Weights of a small GPT-style language model, trained from scratch on English Wikipedia.
Size: MLP 1152 squared ReLU, vocabulary 1998, 7.72M parameters.
Architecture: RMSNorm before each block, rotary positions, no biases in attention or MLP, embeddings untied during training, normalized queries and keys, some layers without attention, local attention windows, shifted keys, capped logits.
Training: a variant of Muon for these matrices, 12446 steps.
Each number is 128 + 24 x the weight over its row's rms, rounded and kept within 0 to 255. Layers, rows and columns count from 0. Numbers have three digits each. The size before them is the row's rms in percent of the matrix's.

# layer 8 MLP up, 1152x192, rms 0.252, rows 335-371, columns 0-191
106:103135148109163171112133096126092161134144147100108142138105113075116115134135152133106142131144104145130119167113116121150109127102136126128153136152063151114116138125037111134127111136143117140116113135170096146156085119136138143136114075131128150112129153113131159107150152154157147080152113158132138127155135114139130161117159143112108153153159160133127116135124121151158137157119147138089154092131082109119124167117124148085156091125150161177170139127123121117119200143138107161136143132097152120120093132077107129152112139052114145152118143119169153100130147116123112114
103:120135133145144129146099102126089134096143156133127132128117133155123132108137134113109135150131148106119087142147123107144117148170126131143153087142068170112148102092163123107153131135115094111164072144169130113133180148156116125165114167160090135110111183140160154138110128160115146115119118126119121119095114120107127117114136142110128136162118164090109170101128131127106126134166128106097136148135076109150135076080117106142122049104087112144104139121118132157154096121124131114130149121153156128102082154151112133111165126134090115131194151094122124131094150183116108111
093:108149098112128109150134169122112084148137124105104088115137088123124128125130139101136120086141116141155122085100118141139135162102157109143087097124143126155111098121147132134085156141166065153098121130156100145138111144157091156150097085140123167106131142134150140153163116082126117104100155125168087091124126084135108141102056107160109102115096151148108140115099157108141125179123127115132137102125115146131130134083121122141137095144152117080127154122140173104129122089101154112153108145126140120086120148120112140161150149149117154126142128125134120137105122101113048092
099:096107099136143117184198088158170077131112135119123105159166141131072168130112106089147167106085093151098083101134150150128138134116176114119096126150138121107129117161119097115132151128135128146179128165125175142138137161098126125129121125130117114105140108119141124142157131127168127109102175142170103131148159130119090126108181123146168105107152130096115137164121113141163152152116136146111161155142132135143157110144123140156159117159145117122110121130091135110147130085127121137149125115124114110132138143091135153139145188148101136130086122145121097098108132083150161147
079:101083152096112134156126136100105124106160158129132160148134124091131151108112095120079134100110083122109146142093124125165133128098174146164142097122139124134151156085113130150085092176100129135112100140088161135154079134135110102117107098134112102132118101089140108134135146113129138158107105150140136113149080089086138100140118133113153141119141128098138127145121166154082102141121121106120136149101134102113108099124109125108178122174117147125093113133135115132164133141135166133123148178102119130131122095109122127114160151093126061114184066159136142165120127124122106090
097:126140139148113151156102091126139071155090124111101147122085074133144133098122098109163117156105138088137167145110138110122124137134113118125109154109134125121086115117139126145089114145110074149124120054133111135130119149118146133110100102105152178119152151149102126141133127124069148123160147117162095105126105146131125115114133140162111143159117141122134185150144135136134139103129174138116183115123115096113167125109153143112079121132113146146103124161205107139111166117140110142110156113152089112142139134191099131087153141156098131149099132133163144137134087115117109107
094:101117151151097150168128166118089091143175148144079130153108166144156141129128117100130107114138096137143144157105109075112156155095137138091152119104084118159175134137136148163152135102098096121134150174124130131102115110157116152103139150150128148152162141113125177124098105130145106115144167177160146136135136111131176164123158111138148181120103130133072122103141111127161143143159095139107107115107124147093120129089136139122095150150127097131101136126074122158103113116114135134130150134097089116146110095139144146141154126094154107157158109154150102180131112097115130156
086:123151122097092128141094070138133126094140116162134152059156133105104114142095118147129179142109134116156134108152147129122119154124121144141112138132174087133172134147145156119143167136154101122118157159146137122144137127177109127095129161084113117119108129137133138207151086184129156107110108159149115141139119142126110144111106121114124115121160138118138150149127126091096119147155112115124105090109101137103114119100120126141135100141142176098128077159150156133147150111130122200080139118125135101166158097126131117155138148138121094119149073124155106152143121135099084104
092:116127163127122138137130128153127130126147107100107116133111103134129088130110133138108109133108138104147188099117167121119131141097106159110132143165117104126151108117148125105131188142107086118115117130139101160135111095132156185147116157132091128117165108139145155120107117109154092103142127100124159128177133148141132125173097147128120128095133122123166091162166143126135107126131149118120157103165128125098113105129163182105127186128099135108096153117138106174148134115153100131114141098157118140095203177130129165104163166088116116089101091092163139092133158133109124099
096:142118158143130108093121130152139114119137118169140159113115134114149100107111162131133117140088103126101181153135118145130069158106136144180144146178102106107114103141087062141123131184110108116134137103157086120141117101148153166123133161121147108149145153124134090149120154110118182156141096111108130107152112088118100093106146141124156123127137131104130132102109132097149111147139122116090133123115098112136128173065108108142129118143157156138165100128133104123152128119068084130184143180126116147127101120090152128102142136147096140135144145143142180146100146122159126145
096:102121119102138145115148078140130203132145140118118122127127156137113128118131154154143149094114145102136145172157162134108148147135115143142141093119068161138119114086086152175141101114105108126113136141115122136126127135131166170115163134077115110107122146131162158156081123143080164150137160113141125067130109128151129136130088115127086074050127111111121170169130107101186119119134106094116119154122109130138140148168137160122102139130094151141121129146116099091134131136141118121135130135105103134119093133099152147139137177109127107160181111113147130104114145127155134123
094:129091130155145171121129096129087125149154105168129143113083108149150128108125105163128170140129103139126133116116133118149106085123121163118134120162080096137136131114132121082129112155049105131135116135122107137129126121164138152097107133094102110129118108118107107120067071139116138100135108176122123085118144178154154133153109097169140127121098101120107142124130118123167093148111144134151090115140132079154120146138148189118141137148122141099160142124129111094161168131166139157094182131137098132116143070105144132080101134138123104102130118115130165151111121099109112135
103:086126121120164167098114088128178088087183136143072153142169120150160129103134082120142122127095139117137133134153140084144130140133134103113153169110144095119139137156131135144130155130107099144115180086108130137127129118156132150131113130175145132116136104097124138171152173117129132139134148138108145099114128127111160115122115109126108122121078172102132128115136119154151166113102108164116152162124155132099164138173113149099128127128112149117099141161096106177111140111094078161150151114116111120151101134088142118112125151181082151120144122113129118174110103126111080163
091:099134109135132148139129201127168119144055114147171119147096122137127108143134106093144077140067134119117119095138116124146132125103148141115094127159140177139076142126131133170121145140159142177177086093109103103132136134096112112158103142099089127126108117096143111138138124136139158148146103129166145162124129120138126136170105164144136117136129128121140150100103120184094095104065134132140088084157124137111121140176139126130121129109161139079138070093121137117154157126157110164146122105113116128100134151152129115133145128101124127113109090149145130139114152135127121160
109:126158074095139152130186148099138102130142120143100111127099139080110122154148135180113144132126158157134119130106117085110133107152136171112135152116115187091109138143123149140122147135161134137083107095088158083104154128113150114125080119106091099147133147146145148162150125112076135121104116111112143144170096154127138080123121144099075115126139111146121122153137123108134115138140129098115129081128122139130153113132123136121150179120124122126113120163110131161148137089122118129128158156160092100093134121152099147120142130166111149072148105081109113164138120189159118162
103:090151178111143148166134115130135154094134147157149148179175136122135131135111107106149125164095103127142123137123094113124125150081158151101185155142134126145114125161124149119099135075113125141146165136137160089157111135104108133138131098074182107154068179107148133106142129143137101127104142158103149127079120114083097120172126092154126165107152150099142096131143125138136159112090112131163111101125129097086140140105129097118111090156122118121099117078124130145105101130152115166144135100136146120155131146107129167123138142117113127096095090106113116132113113152126116159
106:132096132107140091108099081091099119154167086143134108157146138127172116152134113127156151141150133140124112106120156162111170114178107101150117139158108137128146118145164164148120141168155110181138080139151144162116152119135100118107142121134112156123095119143128158137147161180113128147160119125114108126184142130146156140138126129156109100124088065146098108130154146068102158158135159151147124098127125118142142128112160156097129123148077128133130110161104148163162154101166152108137134114136144105150146127147100107150142171094134127161141163127130127187132105119124145158
092:148105141111176155118161094162170147121165133124123138150185133101122153115147161138123142148131113130124147173171081125134172093161139177126075125126078101143142144091150122160118113152138112155128139132132120122115158142134116112112162125115150131116152127107179102135117133085131140158128116131150130119149146115148118107133139102097129135118124151148137095139153105138124164113140179118099169107153075105144079157097140179113134132155114143114130179095132128121148175139147085157109118163108110161142097120084167094145125147120163112146131120109156130115135147165159155146
108:093140087124147149120154116125116127180128120128124147157098143097110131119131111131206096092160135124109150112118126113123106185181089141092113133140110133135140131157135135120163143082108158103157176094138109112138155115135129102116152134131129107118127110101132127135123141129087135136110109123125148123163123118132111130123084107096129120127165129131135113104141139130085112128145118113167179155111119166103157092163230113137145139160107131111146125165135114125119135147133142152120102122122074132141145127144152167109138127156150105119141164145106085137150047125146100117
103:116162092149123118168148134078115104130132113128147106109141098097109126098137094116117132091131103124112138135124094112111129136134111105126115132154081131132081130140146105151127128119142143169130115095118122156140153118078139131137081166101128109147128103114127153160135144146131134083133088141073091090123136111130141097126092112119077138110133124169161108094161129113105145117154124089083126133122132113082126058115121105121130126099147077127133147121100145132139100135145098148189170111072127176110133122172136111113163141163119123124129090110122144087121155183143119142
108:139100125115146107152152132158091163121143101161136178125145160134122127160179171131119097126142136139106120197115090070146106138146118115166131097160078128119096144136111124162107099143170076116145102125145165146095126092126114121145155116096125106209115120166108152150134162107123147132131151129116097096139165122122130106133139105137085129084158105130119113126083102148116151119119074150092114166151139139122101103151136125106116107142101140130148112128095149146120092128129131116154136146131085115120162107118118146121089131116115117116133112084143111101128118108077130110
098:094096150105116129117144112115146154115162145105126110110137141108157122126086124101179154133144128145103095130178152108163131108139088121090137082137149146167156127121110078130123145116142119135149135176098122119127133132127134138098122124130140132127119125110147098110196111150124182120127150120082159138046167110129161114052157135154157153107140147174150130124123096122160140108117088125143124133111145082134099139146137161150085128094093117121125100133131153167102144118089100136115136135159125131084132103151130149139155099116108112125132137151130151121133075115088133145
098:086161115146108105100119116144134123133140134142140152149104144104128134145143148132131138143071143115125102121150133156093160136121172134134146097144099127124123093131122169124176084132117061142149100104139102111160156130115106147115152129102130106152084078135087077127148078128108118149116162107140142134119132111093155121140135153165129189130119147133178090145124131135113158125144098148075151145131137129112155171152137185121146113128137145102117113136116155163151134107137109123110106118126134096099119154104102106191105076146144092135099082114154150123144142081122146125
101:135154161104169114156149160113134162077096149164145077126126149125111125141105140133142130142105087142150125153103120124092148134118147128126085118125143162136151125175083107089136109144173141119116121149119144099108151145127115117083114115124133148118137135138130121146177104114131153117110183152120136131177162126134120143118137177148122160134083114140153098151113097125100129112114163163099103151129136070128107139166084131134151097177129177086149146148133150141134088124146140107164099158101119154130156115086173097148115133167131131134130131118065095160130127128116126126
104:135162160150121136143111150150161165155147143111103167115108100101123158144141113108174137129097137134174075115100105115150152140144160148127149141134103175153113130112108124106148103106131128091131134124154149115104116118116111144152089126129127131131142140130091137125113144125101119125124109146125127174086122156093138085122120158147118132125139097076091137121165132143080134161139118141162093122099105087140132117157116112122130143123108122152157128171102151113106112130097137103145160187100153126145135124106123112157196118065082110147123097110098138156147075127125060157
098:129187123096158124113125120102147150153117141102128141151160144116173131115130132115128123092110173139129124148126100153122121124146138121098075131156172168094100117139152153156134119126116160130124088170103078109124127167118154119129149156118138153155143096144131159203125119144134095195153122122172121115096125106135121156152106130134114103124100119095122116138144137167154139121121176124157191177128137096120153125090122103167148135129150086127113152166130111147099143133135096114110136132139152110105128157099137133143131096127116140133088094095111132115108075105089161129
111:090100145079117099154164132134103124127098101158161098119115131110143129142078111162151112134142150090143145127107092122174156106103117111098110131107132132113133123157156122072064124122125118148151091100126129088133149140151135174112139135095168146152108157119126101137164160114134111088159171140167109108131105130114191087126145131140110167141139177126116117084161127158093156116143116110127167125096155111072117139182123162132115088095128147149111102123142116089135153103113119125145158148134157077157115140122113125135132129103141153139136117122119111116125130110168130132
097:158173187137123164132106122131140149144107110104146144164106116110116115138147137140113137102125143150117203123160129131121077159125124143092102154131096127125141124104105170111144107135122118134166118183154177128062122159122124125177101109129116152134157125090130138145108108107121149104159162158123148103175105149125112106123104103114094152115146154138140105144174064128102109127124122079103117115113151148140078150181142163102129126131169119131124140156117161105134166101136127147126146134146106132140093102094138137100138144090146138139154116105125123121105148151091108098
089:098114145163111105073120154136115152147117127182151127117124168105130169075117134174159138128127107130141131120133133115122139118131113148138139139156115190086135149074127133144168108123121109125125152148101126134132201122129146107125112141115135108160135161147144147182111163117112100130166116136131131126123149139122165126120084139167112135122082149114114115116112111140170109161144123144116109096133139119139104152102103143100079114079096132144149096105094128161141109139170159079151158076122106144143143126133132097130091120157146102104151100111128115187096163148116110104
087:112119129159091128129134157128163099131123098178144130115133131139121132088147090123163118126146098175110162103156094106113153111138126122126144114113125151091117124151115096147154107126115118143140126097138111138118143125182146127104127101118171173122156107095133149165169143134149113140100144103145143126100135147186122108124086093153145121129093123133131131147090105152140092114146123137155139129157127108198141124113147159090126173170140115109132127133100154092132147141142143147121078095138090168087160138156119070157120101103165109133121139094072151127114151155162132165
111:117154123154133138134096164075166132080141156124165084131149115128106139141105093148118138179095116149163133111132060099134147115107118113119165130129119082128106085124120140130109134138118110144119091172110077154118100137112132079112118099150086103143119117138140192142087114121133104109114114124112115131138116087137116122096116136156130131127115165128141147142105155063130088138141135155134076132093121179144141145124116131169160108102129177139171102137161110136092136135167146130164139131080147142112127147153133156161167126136156157116116127114103136124140131126140125099
097:132113128104140118170141177156150112090093129147118116139119122114137105115117160113110097141170177171128127123126091121141137122140120139145160095122103118129108191155124120126075131121116148152153086119136140137125107072125126096094102134142040141156133130117079134139073131162148096102100084108107146133153160196099089154165120164129123105128118134142121134112129145131110133136160156139121158132130111103125147140157123124142150130121159123140153147118074114163146148148131109096125154172091135114135152142149139121114193109102127121126074105115126138131133126120125153107
097:168155203130151115132132131139094128109109146102184166145082122108134114109151150134191146145120108126140130128136121136108132161137119131107123109114141161116151157138117094134129130134106062114057136160116121159120089148102150126152100147135174137078128121118122134107128174124101155138169158101158156129134142154147133124172123109093142096160120105124110107124131136125138116110114124096113111198146154144121089157119119109164170091132135131127173127162102111130136134129110105086119153140152148121133108121116130091146153130112088182101106164111150139138124131143161127150
104:119139122144121145127084113101089128108112150122157175147136136137142169153145156129165111098110113136146111142137171147136121164125099111130105140148144145139107101107110164070122120084112141103108129127139155143152127142126126140128173133136164160135111173123134128123122139114147168142140128122126130169143107107132182076136117120104127094141137118102151180113120216114146159163139115154157112119108115154146125170100121165105142146092132114147134122122084143121138152125145142139191151128088154116089170141129147141114095142172126096155114129188088130086105102122112118118
092:129097107104107155147159125124107122115147133142149124125109146129123113155100167137143073129143119129112179120107150127135132121119153111112143117099108126125122124089069128088139103110087125149162101179092122122094109132063124126149100158120132112112123127113180137130196141158109087163143122146100127108143133186100178140123082107184142126162137134128139098098128100109129125132136126122147153112138134095107145167121135177147126120120124098162154086108116157158089147122168151120136122132094102139136093136122152163122118118099103126119115134111169098161139160112110090091
093:124094135119150103147123143129160135117140097125105139144124156105124120144158145139125145172136143124111168196135180100148159105112116148105155125121119132124074124108125113106120112134140096137109112105148085137129146103129078117124136105112119186125146167130105153101110136139146099097121167125132072134170096120094116118148184140142154194093101106181109138151093086114136105159135120122127099103141179111089121062147131106136132138121116134122141147131136132148123124169145130138107122161140139128114135143144104097159179157138119136158135102112154135154147066126094126140
097:071139122135112163106162140139127153092082143147147103139119134123146078141128123126122182131135095111081131163131131125137119110111139104156141107120100158153163116132116158133144134126092122136104078123141116141128111147103120117126153098091110106107124122113159161124135147189128117075152090148095121119159129120116119135128112097136120113132156109193143094120106088109179146115162148134107093175130140107124104167096106163093121124144128133143139157114122103104151138121125126148099102153121142108171150101121167118103171166125137142127130191121152107130105079102186115131
# layer 8 MLP down (transposed), 1152x192, rms 0.105, rows 335-370, columns 0-191
107:157147120143085155159074099145158117106110107116153119168087147147129135133124122166159151136138135169106118150085144116124182113127115093119104139142152129095119125123105134076138101156122110096149138112139126154128100179121139156095116134139096120109125105132171112178137162138129095142102085154119125136097123111123120122116122131174139150108118123146133131102094153131134126117154122159100127121189166106101174114169159127110139136074135151122089123121128146106119116145133122136150067104167124120123107157147147112116144182063133174088133142128123127145123139150165147095
101:104158091116126098155123164138125147147105127106141144140129134153141108133068089102124129116097117106081151130130127110128123136132145166141118197129106106134090121148102122146129119098152115186135115120192156125130105132113157132117120096092149122151148125117125119131153137151089123153105125150081126100161128130112122133122123119112103144156102115161163108091125169128213136152101142133149109140116192116130112153136130187145118119128137097090145098153091105108074096127125151097118117142106129106136098119119132098086133105133151184129144121151125149121152135141156150082
101:121098149177143149113120158147133089142109105140114114181130120119112119111110129099134148153096132115156135136111134145117155112144099126163110137163133110153123125145097147084119138164123113145139106116127076142167110127157115071099140098119165139113155110126109107138139116160164084163155110126104115154130138114122140111128125125115103101084153151133133155115098143128036118155168113108119124115100134196127132115102165179131130126150101126128119130111137102095144133141137086100157143078123154098109119141144152164134117127033117136145133127152110103114093104142116112131
102:140149106194118118133111158116122144070144135163133146134139156103123124172130149143126119174080121114119137104116100116136122148179164155132129124144101127106118187150116119132114171125136114169118137125156159126121165105137124112087120137109156116125115106137151148110122114082120110109128124074131125130114143131110147129090150157094111103088093100125140118118121147102106120075134113098141165148106085096127125074124108178143178148130151130132150156175143106067107112096138127102167134128170092107129127109097102150126149114133119113108108114132110161155151111077099110116
090:113151127099119166125126117139127123136096126148088129094137106098111108154171107136100125155130170190130125128103151141119124126110150148119099132140116130170156165147136113098152105129126151100133151105105160133077110129127119182137163123165133130144122128099109134135165155121096071128133137106138138159120071132111148107133150145125109110147096142144150117129089146127112170121097100165130141117143123093122115100168136141133106121141121121166148160100148128144095104120140158100108103127143189131172170117118115156165080141139152164099143095192078126127086158147156141155
101:136106132187127175087101131149084138146154110151154128138148114116139156101137184112106109145113155112124149102149135130152164101137127087176129134129119123135122147119108127124128131141133127151073163101141100121123155132154076142128157151114093127136131108130097129117127123121150105075091127180088106139136126150091140109125097144147159103107115152123153165129151123162106135146137116096126159151133165157148106122100113123174155147116168128121125128163138197102092103102140158144165128111088151143124152100075140128135138131133165096140131160142082153157095130177143126143
092:103165116136119137143124111121101150143119123124125098142138140104143127104136136127116169122121144073101124156132116120137126121131092166121108146125122174118130075139130122138145102137122157105065109116176149116129103098109123109160092175144156141133131096143182128134148127157108108126116120150094069155141110127107102179127086122160158124135175155064148130128134145153136145150127112131128147133091117136106140123119132123079092138106125115163142095120134105116164128139161148154112173137092071167079145152164120143146152093145135076147108115081135129126113118123126184147
091:143124154106098077171130177127096123167125135136070147155119138105136134095127107109095110151123132115129136115060120129116115145132123188153136159104113134143136168123134133146142114125121160157161136137141149123149123136150128131150147105117138111159128149135076136128107137113147103084142110129112176152145128158157107082148108141078148112094096115119131100139115161180168101142132096187152141086157129081162118115130146144109118126119091095119106166099114136127153143137100155129114119076155164103101105126152130148135112065129116135129104132114087120096132114119165138122
099:138136118118107169107176130150147128151120156108156143137098142152108116137145129144092095072157087119142116155124169083133109130108153129112113175061160126119188110093131170146138114106124099108125150104144112130159123132107089126167118120155121121106131135140123109104092141145134128139107085139149121108184144089120092078155144137106105146131131115152154146131089156114153134124134095144162143141104140144137128100109149072080128151160108157138124111115089081114170133134156151130117121120111139117158156117110126131081133122145174098154104096121116142170141126084120141117
101:099134114125098130135145128132128182123096139126134098151165110166089104147127101141142122137130128158072172163140130114107188171112162099125069129128145131148131151155136115115113064120154135158128151126138124134145072181152099135133135100107150142118144137090140143134109114148132067146164080119098109151129119122178114137146148118112110160095124112132134115159082139123162118163116092109140119148127178127083127135164113111132143084141117096149139141129161118139122125088160129099122137140096112097138133148099119133127160178125123130178121138184142112131144138131106119122
102:135136132144143092111134106163160173113085107164121089150139100124109145087106149147070145108162160163166108088126159100116153144129141109139090118115132131150158145115133110143106118139110158129156163082084174103134088130140145100151155170125125136151129069135178154121148130142117134119122104126133109117145154136101115126112172121166149133142111116126118100109135123094165125093125147105140122117124107069168118139106108131160097121144107133136146119113111153086088125136111146115155142118119146093163113122152133131152072104116181173161103101117102112168143127122131128164
099:131155107152161134152161148137168130083101185168105120109144104168140117166145176076125157131109097097128103147123136101144126126148131163142142187148123125144117157177131127129118080125145097120116113110130118124145130135102143104085149143141173115139141123114142117114134188105145142132117118117144068120130083151135156135113144120173168135071140170125086102124150164082127157129134159136120124093166122073148121133137149149158110189177126124108108100161139127121114131126089138132124130140150148115146137120149101156127151151120135150158148121134158137110136125139151145107
105:090075140105099175091112095108096123163157120116099099112151131137149091116126165128107097144181118149126096131121111117136119119152111108153138108085122130163158122104120086170104160147113121115059136144162143114104103154115140152145140134137155142111117159114129145152119117137118155137160137108141105113148163141146079138088097087154126130138138146124114133148133096117130133123101128094156153140117120141143133109181161139154133125114145120108100120087168183109162090118115134114174135140127143102171139178149121135156164101121121123114110124134140175163090147144073127105
099:114125130127122147147168149141122157176113150101088131148104128181159095131133161129143123165169112115130122116139151092133113130106159148178120072137147157109132088113182094143138139073163189131119140146133169180137115136081125120124102140108142118163095140096122121132136108162088159115143094155152121133135145156151136127154073130146152123108136126164110180135074148094093137104078156106151121125119139110142119114157146120090126115135135138102110107118149144132165125130145132131127124104139153127115099130103098127121129103149114138074114134129108132101118170106099175125
101:142140129116116175104146100104146100135098111112147123148107080119121122115146162137129119112131156087108101089172134114183124114091088121083163137110124143101101145110126117125130146120160101079139108109101126119097101118117099093076127135135122150145151134167125097157145156148131140101143094112132165141150129139171131100093124137110143138129156141078135165175140130113112094121099128095174128061111150100145116182175133143144166093131137162164107126132112151151142133106112123189095126141142098131119130152170132138159130097139155153121154142114129131131104129148154103104
098:112118110150158144133116174140134117122120137097124134130099123164094069139108145143145131087092100151117137112128137118110125100175134078118088162140114091128138118130130127166140146106087090134128146107175121136122182113128098137144119160113123105126115138121144143118182118102080162111116144142140111155131074096122162122094122085124183069147105103135118139119146130093152140146102137095109137130132153137097157111154074137119154131150124148105099154122113120147186104161129148142140136119105145104186107143179094153133144124099138145104101162131132144125120128152158154094
104:139161109134052135135169113119132108112129140149123113141137125083135152163092128133101145119127129148159127092166150110158144140118105136122132164088088166098154057131138140154144152102128119123124127155098118133120128141034087122125106133120134141140099145117102137088116116126127119107127146129139105131134176118136160121141107115134111141103111114163178133072146114110132106161144098115120136115129187091143138137147155138149115098166124148111130134187084120142148138153117134125155102130166153183129105156113114118099154132120160128148098138168120112083130131123108097111
094:112106113159132110152114139150157126145129085131141164133142149152164157077155122164130126097105172170064123107146104128104143141088091115129147174081135109164105113123119120106126152133175128113144164142121134124156119109119107135121118163136152093080130137129144126132109141087085132143147146137114138148102093129127113127115171145143135142097085139163109136183137128105147120159094131132135103148105163157140148089160113134120113154137091112112104110117095091111151151154119131122088143127111110142097101196140124171094142130122130109131116153147130186123129140163106094084
108:125143105152149140119115120106097126097128162102095112145147146110096084108164137121125156115148127139129115137083166136140132142144059118143116144133091144143155121155146134135146108141138156148113099144121142145136116116110129102076123154145118122135131089111138092127115125124142185112134185067163094099099114115107165127145097081124146119108146093158145169142126122102153118090097115090192092103159139193117159120165141129135128124153170146153111125108106131153164130159149173148136146110168119126162110118157127145110124111118117109121153102144155101097143141144154094114
101:162154105084150138139162177161080135125135143132109132132119114123120155144116133083099137119122074122099122144146104142106144106183103140121175098115150087120158128135135128158132159137132153147134133115118074178128106111144115123101091171116129156119153101148149137134193119163137132118120080133141169127108130144131133104111080129120145104137107126122126152123166127152121137140100104143119081166181077105142152108126163134181140109123150099168105124112114109119114096118117147139141132133092153098116095120138122096105099095171110143132125181137146131110178130114102117116
104:137138106122085171147108102154147124131119137099154123098109109131097163116156081125125114118157136125140126138114102115170129138146113163171096124148112100130135127118119113126122129125133125129133113161118105140109131085125113141095149134178136137150122142114102186110095190146154115108155140124156065110138142123128123107100101109125165058085110141105148116116109110118104109111143066111093130129136136092123143133148135170136104100166116102107124078127157139076123103127133141118138096142125141111105138115112101125097081190123143127145100127174146173099115171142137161089
101:155109145189133119108141156119114113160083148118147144141183134103086133138125139111135104149115160142120117102089130123094092143135144161108167147113118100133139126125151167119126140107120156121105132141109133133157155117136073083132127110125160131151118091126133122119104139108123116132125142124169115124141112096160125130144092117143135095155118157136182115145131105143078158128189178203123113141132122115139118139143128138081123111103120116202138128083083139137156119103141126121110145165135117105121157168067147183116133132095093115092117127111114138148142085135119141131
096:095134166096134131149164177080123155165108139106126103108145166130108177106129104144163141135093097151065125108118153146139125104135112132148130165153127154142114105132144083131084162125082128125145123151129138105129135116097153154167133117098107125137118112127151142114117145193173107134106104123122161108130153152148118111124144132087125133119147104172145105146127093153096133119148105105113128117128139124102145139157128172120136164137136140074152108155148103109169157123133070091139122086126102134127101137150102135107102177113124122115128102106198096116126134130159166112
101:159120093130149116158138128126108148162142157156086081134087096130131085131101077119132157140097142121143117118141097156124108136100145133142115139121164122119141156121102113120124123202153138141093196106140086156145147121132141146144101096172131104122178137170154145138086126084116139107130126124134174145135147129150123109155124152144123140119178140107144102085118136131122127090087140104120197115112129101131126087133140106126108152150112104125144113184122102169154118142143129129141145130103142078130154099151149096080087132118133126139122126166138111117126136144131179106
089:159112135127115105138100139156113132115151148086138069106133093092132109128125102113086119147133175145118117136111104141094148114160114154105139161123116082152098142143109157150123133185130124128106106153081183127092098099121129144143120166123114148143102121135060119128092139173129071115132124127142145119085122100161141107131163152123110101145095113141129115128097127083135130135093125147133129105084115116108155107104099119153154102086085094165153136122117145155153127114118123161138161115164092109096154121113127156180112087118132140161146092150110143114104120136159145143
099:125114147132136068115137174123167154138131162145118146112134083157101083119150161145167156148133164116083102152141163169117169119094109129143123120105152152105171124123170098132138132100171172143145133129098143155110122104134165139109080121154089126092154164085114109166135100139116151163158119147128127134134142162118105147066116110094126130108143111145089135132148118145077139140145122101111124122130149124098088130108121098140130141112115142122137122116125147116107101099133173131140128099172174129109141188116157125101122124152149110132116083146122104078144128122106134108
105:116093146141148147167109117145100147143124129133122115120168126136129173128101105128119140159090125121120079092102096149141144125102127150132154114146116109127147129131102092110118123171141119126109131160105157095096109108152145133141121104131186106139108104117159100121127116128177104079119160136114151180106144125122185108121105062076145117109078108119123125110163088084112132124166133135080103158121097111113145138170125144122097143127110116119153151141115105120112144126086139118148116124117138142125102136071145137127181133112136177174065123153123110104144148150110099132
102:138143136097136109126128166159133109154170100116114142151105118160160128154184117189085128092122138126127122101148133141157142130209090098153166121141104106115150108137147152098167140116163123115113133152128135119135123131137128144163142120088126121157134151115127154136128087100123112133131161121133124142118179128118122129142158164145096150116125091124134104139128141128162131126190079166085104111113142139138066132137103155142097094145122138148134121131100153072123116093147158107126157134172122107086146128091130117087148135156138107132138136160074137123132120115083104094
094:154097159042148156150130149111127125132128150125123150146135140102131122157172094136120113132111090123092120098099130104102153149132158115140119122130132100142130131163145103138130132121135128124124139123139184102102059172091139126112122105143118138148142141113136132091126122148182148140084142107112099135151104124123104117098161095167119073126155137145145105133119120101149100103145094138157174155104161098131099082163153160175165165146153095109147148140145111111153184133146106148102130120091117150139109165118133129166175175146125120120124151113129151130130144127114147116
093:140100182129155164107117143101126100150105104118130140080137175117133094141119081150164137117143121121124128164132153152089124112079151182112096135126120157130166152165111132073154089113117135117163148159154156128125123122111147137172121122180150168110151138146126129135148151130123161124125163115167135100193153117125162118106124159118142096128134122148146161166092092119136144156133145142138107116151152122164137120129111161151142098118120162146139167104091102176129112095112121133155124109117171133127136125167123096139129138189114139083124094125149144156117151151155129120
103:070133131079112154144118086140125147091120144138097138112171102137151131139120121117124112158113110171140134090143125130121135150142091102078172147147102102111129112116174094108171130124173147134135145160130121144121148117100160099143142111125144158166100147156137144113122092105092137174151149102104115111118182164122115095094145134129172106110122124080112129134159154155132120173150150134107127118131113172163140102193121119151184126104126147120118133108139159174100117139079178141135145104140135155116145078138149150129116113118124099149121149124115138140136150152106103109
094:166122172145100116122112134099096129114129115161175108108117115129110148111110132103130135118110145150117146077145087159098121085139114153139176142118159080141139140166173140168146108090124155192111111163100137118145113129124119110151109167156080176147094114139157147136132112150120110121163123089125098102123141123109131107133118114147148131133126117161125190111107160141108131139138117092155147131162157129152175132144127144140144120170115130155152151126152113134143133092162108108131186137096122166105134105066118130121138147116075147115147130132085101115116113160098109111
102:132110108119120145120151125118122109119116134091115117126110105154139144140128139088134155118124090115124133113102117121160117155139142177134128134122173098133146155151111091174124136130155157105149109147099128143145124099148115098140150153101116181086146114125163112148150116147125101137136098135135171134122117151089111122154145069081178160112145148101142104150154152132151161117135129131122111167108098104123092082132113130093159103135131165203119080168124097131146082163186114144131130078131117135135155172151133146112129145113133137086087126124117073138119129144137096092
097:187128113122154099145118128161154113133162140127145122104108133132117152140146096127156131145126135104092140148145142150135135080130120106099102163151139088149104087092130154145113085127143118135132119131126080145131090145168114150102114135128077132125134145151129121124140167180087128146104162122120126141127094133126102123141114141071111111146134145134139106071116168118159158161109119138114131161117129099099200142155126148144138126129088193128139142099120151153149126124157146134153123166153121121190129104097115151115153098171129133124156142089163112108150135134161136063
095:164147111151147093121106153094090163110105161119119091114089136121067152131106100157134122122157141070145095109103101144122135117129141115145162121170115111117107119153150111135131137110111130123123096143131117121114122160161115159127137098137094134166113082137148120115144090176147082151082125100117158132114124116141112163118136160161127117110145138120167101124138147100130119121121110147134159112119111082113127136148121124141161123120148133087107176134186107113137073118158144156138097127142119121118124159106127116118145155099123133145123222136129087138182168128120088153
101:139164160117078121122134132146114108118122150115077131137081173138175123112075127115135136089129137143100132118132125177126091128105122096153059136183163127123132122166136118163145142143150100127089109107106128109112127122177156122127097153136080169101157124123131127148138071113118135159157152134117150134127138117167101142130134152091123095112150110072147124155097116127121155148120124139139125125094132134144103138109093130141150147176133158160075149117124125108137125090143107113086160172141086132117120132152173114126111129111146150084097117159130115135141123122114081104